python train.py --n_layer=16 --d_model=576 --n_head=7 --n_kv_head=1 --head_dim=64 --d_mlp=1152 --vocab_size=32000 --activation="swiglu" --norm="rmsnorm" --norm_place="pre" --norm_eps=1e-05 --positions="rope" --rope_base=1810.0 --rope_fraction=1.0 --qk_norm=true --attn_scale=0.125 --bias="none" --tie_embeddings=false --parallel_block=false --init="normal" --init_std_qkv=0.0179 --init_std_o=0.0202 --init_std_up=0.0179 --init_std_down=0.0 --init_mimetic=0.5 --optimizer="adamw" --lr=0.00136 --beta1=0.9 --beta2=0.99 --weight_decay=0.18 --lr_head=0.00924 --grad_clip=1.0 --warmup_steps=566 --schedule="wsd" --decay_fraction=0.785 --decay_shape="linear" --final_lr_fraction=0.0 --batch_tokens=262144 --seq_len=1024 --doc_mask=true --train_tokens=1185000000 --steps=4521 --dataset="wikipedia_en"
Each number is 128 + 24 x the weight over its row's rms, rounded and kept within 0 to 255. Layers, rows and columns count from 0. The size above them is the row's rms in percent of the matrix's.

# layer 12 MLP down (transposed), 1152x576, rms 0.0421, rows 327-329, columns 288-431
size [102  94  94]
[[ 57 102 132 146 136 108  92 107 144 128 151 168 118 127  97 119 128 115 161 131 151  95 121 140 124 105 110 143 126 138  99 186 145  93 173 126 148 146 142 140 169  85 172 155 145 112 143 106 117 138 145 108 157 185 140 132 124 154 128 155 124 118 145 136 103  98  62 123 153 132  98  83 110 140 153 116 135 136 124 110 129 140 118 138 100 172 178 107 110 136 148 155 133  98 128 110 154  86 118 100 140 140 121 156 119 128  84 133 126 154 164 159 142  58 142  94 174 117 128 109 126 121 123 154 102 113 136 119 137 123 135 135 131 104 113 134 112 143 115 109 148 130 107 117]
 [157  95 135  96 146 104 107 140 103 159 109  83 115 153 101 154 113 150 112 144 156 111 116 140 166  61 115 157  70 121 137 120 146 115 146 129 122 112 111  60 139 122 165  90  96 120 102 129  82 139 182 112 136  90 106 129 108 138 119 108 169 114 137 109 127 139 165 161 139 137  89  77 105 126 133 140 133 134 130 142 102  84 117 124 132 132 111 121 151 109 104 150 122 112 108 117 117 103 129 132 122 147 123 169 154 142  93 156 144  87 146 100 131 128 146 127 137 104 142 118 145 123 100 149 107 121 138 120 112 130 172 138 116 163 120 188 179  91 119  97 109 154 108 114]
 [162 175 153 122  90 130 121 120 161 139 126 103  98 154  91 106 113 133 155 133 134 135 118 166 163 161  98 175 143 112 155 147 165 154  91 135 146  95  96 137 128 114 141 112 130 127 103 130 130  90 118  83 102 159 105 145 148 132  86 172  80  88  96 148 115 116 121 100 113 114 137 112 115  95  69 133 147 114 137 169 123  67 141 114 154 159 127 144  89 129 118 166 134 111 117 166 168 110 154 105 116 150 118  91 138  81 140 155 122 117 117 120 125 154  86 100 132 126 132 113 126 135 120 117 105 167 142 147 104 171 119 118 138 102 157 146 125 121 120 139 113 116 105 149]]
# layer 12 MLP gate, 1152x576, rms 0.0439, rows 328-330, columns 288-431
size [ 97 100  98]
[[198 152 141 105 187 134 135 118 130 152 108 126 102 154 150 156 149 201 119 139 127 144 138 111 144 148 124 138 158 123 147 143 177 145 120 139 115 114 145  82 191 143 156 150  73 132  79 145 168 103 132 178 159  86  90 138 173 136 118 105 175 133 107  86 121 168 147 102 100 131 108  88 104 117 153 111 121 102 139 106 133 142 136 114 162 156 139 158 133 141 136 110  93 147 112 102 124 161 113 122 136 137 120 172 124 143 133 133 104 108 114 126 137 140 153 134 103 123  99 144 131 183 144 130 132 141 107 136  98 146 105 126  96 135 156 112 148 134 110 154  85  97 177 146]
 [128 138  85 136 132 130 142 102 110 104 116 141 147 117 102 126 150 144 139 132 127 128 128  90 102 119 164 105 139 119 166 141  96 125 168 151 149  95 114  82 167 149 116 151 139 101 106 163 149 139 135 107 170 137 147 113 145 137 188 112 135 167  91 157 124 145 142 118 161 173 113  81 113 123 158 151 133 139 132 105 106 110 105 152  90  94 141 171 113 132 137 149 144 136  99 123 183 114 105  86 131 116 103 123 138 131 153 122 112 134 146 172 119 155 164  94 151  74 173  57 152 110 146  99  99 140 121 120 102 117 108 135 134 116 164 143 141 164 136 141  87 138 146 162]
 [ 80 169 132 137 137 122 154 117 145  96 131 165 112 157 149 155 137 136 119 113 159 133 112 136 160 125  99  85 131  80 147 130 147 121 100 121 132 120 143 122 123  97 141 162 108 137 151 110 143 139 157 118 108 173 131 170 130 140 114 157 136 152 143 152 156 162 130 102 126 125 117 130 126 131 132 102 129 172 133  87 122 133 179 167 157 139 118 143  68 147 118  97 169 145 123 112 154 156 134 125 124 118 126 124 125 166 100 141 129  92 161 145 165 114 138 125 142 113 131 133 159 129 124 148 138 143 105 114 114 131 148 150 156 118 129 116 132 131 145 124  69 129 117 129]]
# layer 12 MLP up, 1152x576, rms 0.0448, rows 328-330, columns 288-431
size [ 93 107  98]
[[160 124 137 117 168 173 172 140  75 107 109 155 161  77 143 111 131 141 146  88 123 160 142 199 123 176 137 112 145 140 139 138 117 109 168 111 116 128 152 118  94  76  61 181 148 155 113 124 141 134 106 133 113 160 108 108 173 122 120 154 117 154 138 122 152 129 126 162 170 117 148 137 149 110  83 125 124 130 140 123 157 149 120 140 135  99 145 152 141 119 132 107 107 130 109 131 119 118  95 135 155 116 135  95 101 115  93 108 152 138 167 127 138 127  78  91 113 187 116 115  99 134 117 115 111 118  83 139 135 149 163 149 128 138 127 112 111 146  96 161 160 134 160 143]
 [124 132 145 102 112 140  86 130 117 171 134 136 109 149 112 106  71 131  92 120 122 126 136 164 125 126 122 157 114  79 166 133 115 117  85 122 148 114 127 182 127 123 144 109 179 141 129 132 124 136  75 115  91 116 134 153  83  80 106 120 101 124 127 153 100  98 127  88 129  77 153 141 129 108 124  99 109 162 130 128  97 116 158 141 133 147  81 106 148 122 184 117 133 103 111 123  59  98 119 163  90 126 138  93 109 128  98  62  97 117 129 153 155  89 121 181 150 159 113 131 100 107 102 164 131 173  97 154 112 156 175 101 115  99 124 135 148 131  52 144 153 169 151 133]
 [154 134 108  65 148 144 102  89  84 146 125 123 149 161 129 111 120 137 124 129 105 163 149  94 174 121 115 101 114 116 148 159 111 118 132 130 143 123 144 159 160 131 132 140 153  84  80 124 142 133 132 135 128 135 103 100 123 121 144 150 121 154 105 129 161 138 192 154 119 162 132 111 144 144  93 177 117 145 163 139  79 161  99 127 136 143 104 138 106 112 125 135  93 133 120  77 139 138 153 182 119 142 126 127 109 142 137 122 148 144  76 129  96 122  80 158 152 163 141 118 152 131  71 146 142 138 161  72 145 137 144 107 158 158 115  97 141 117 155 111 101 127  93 126]]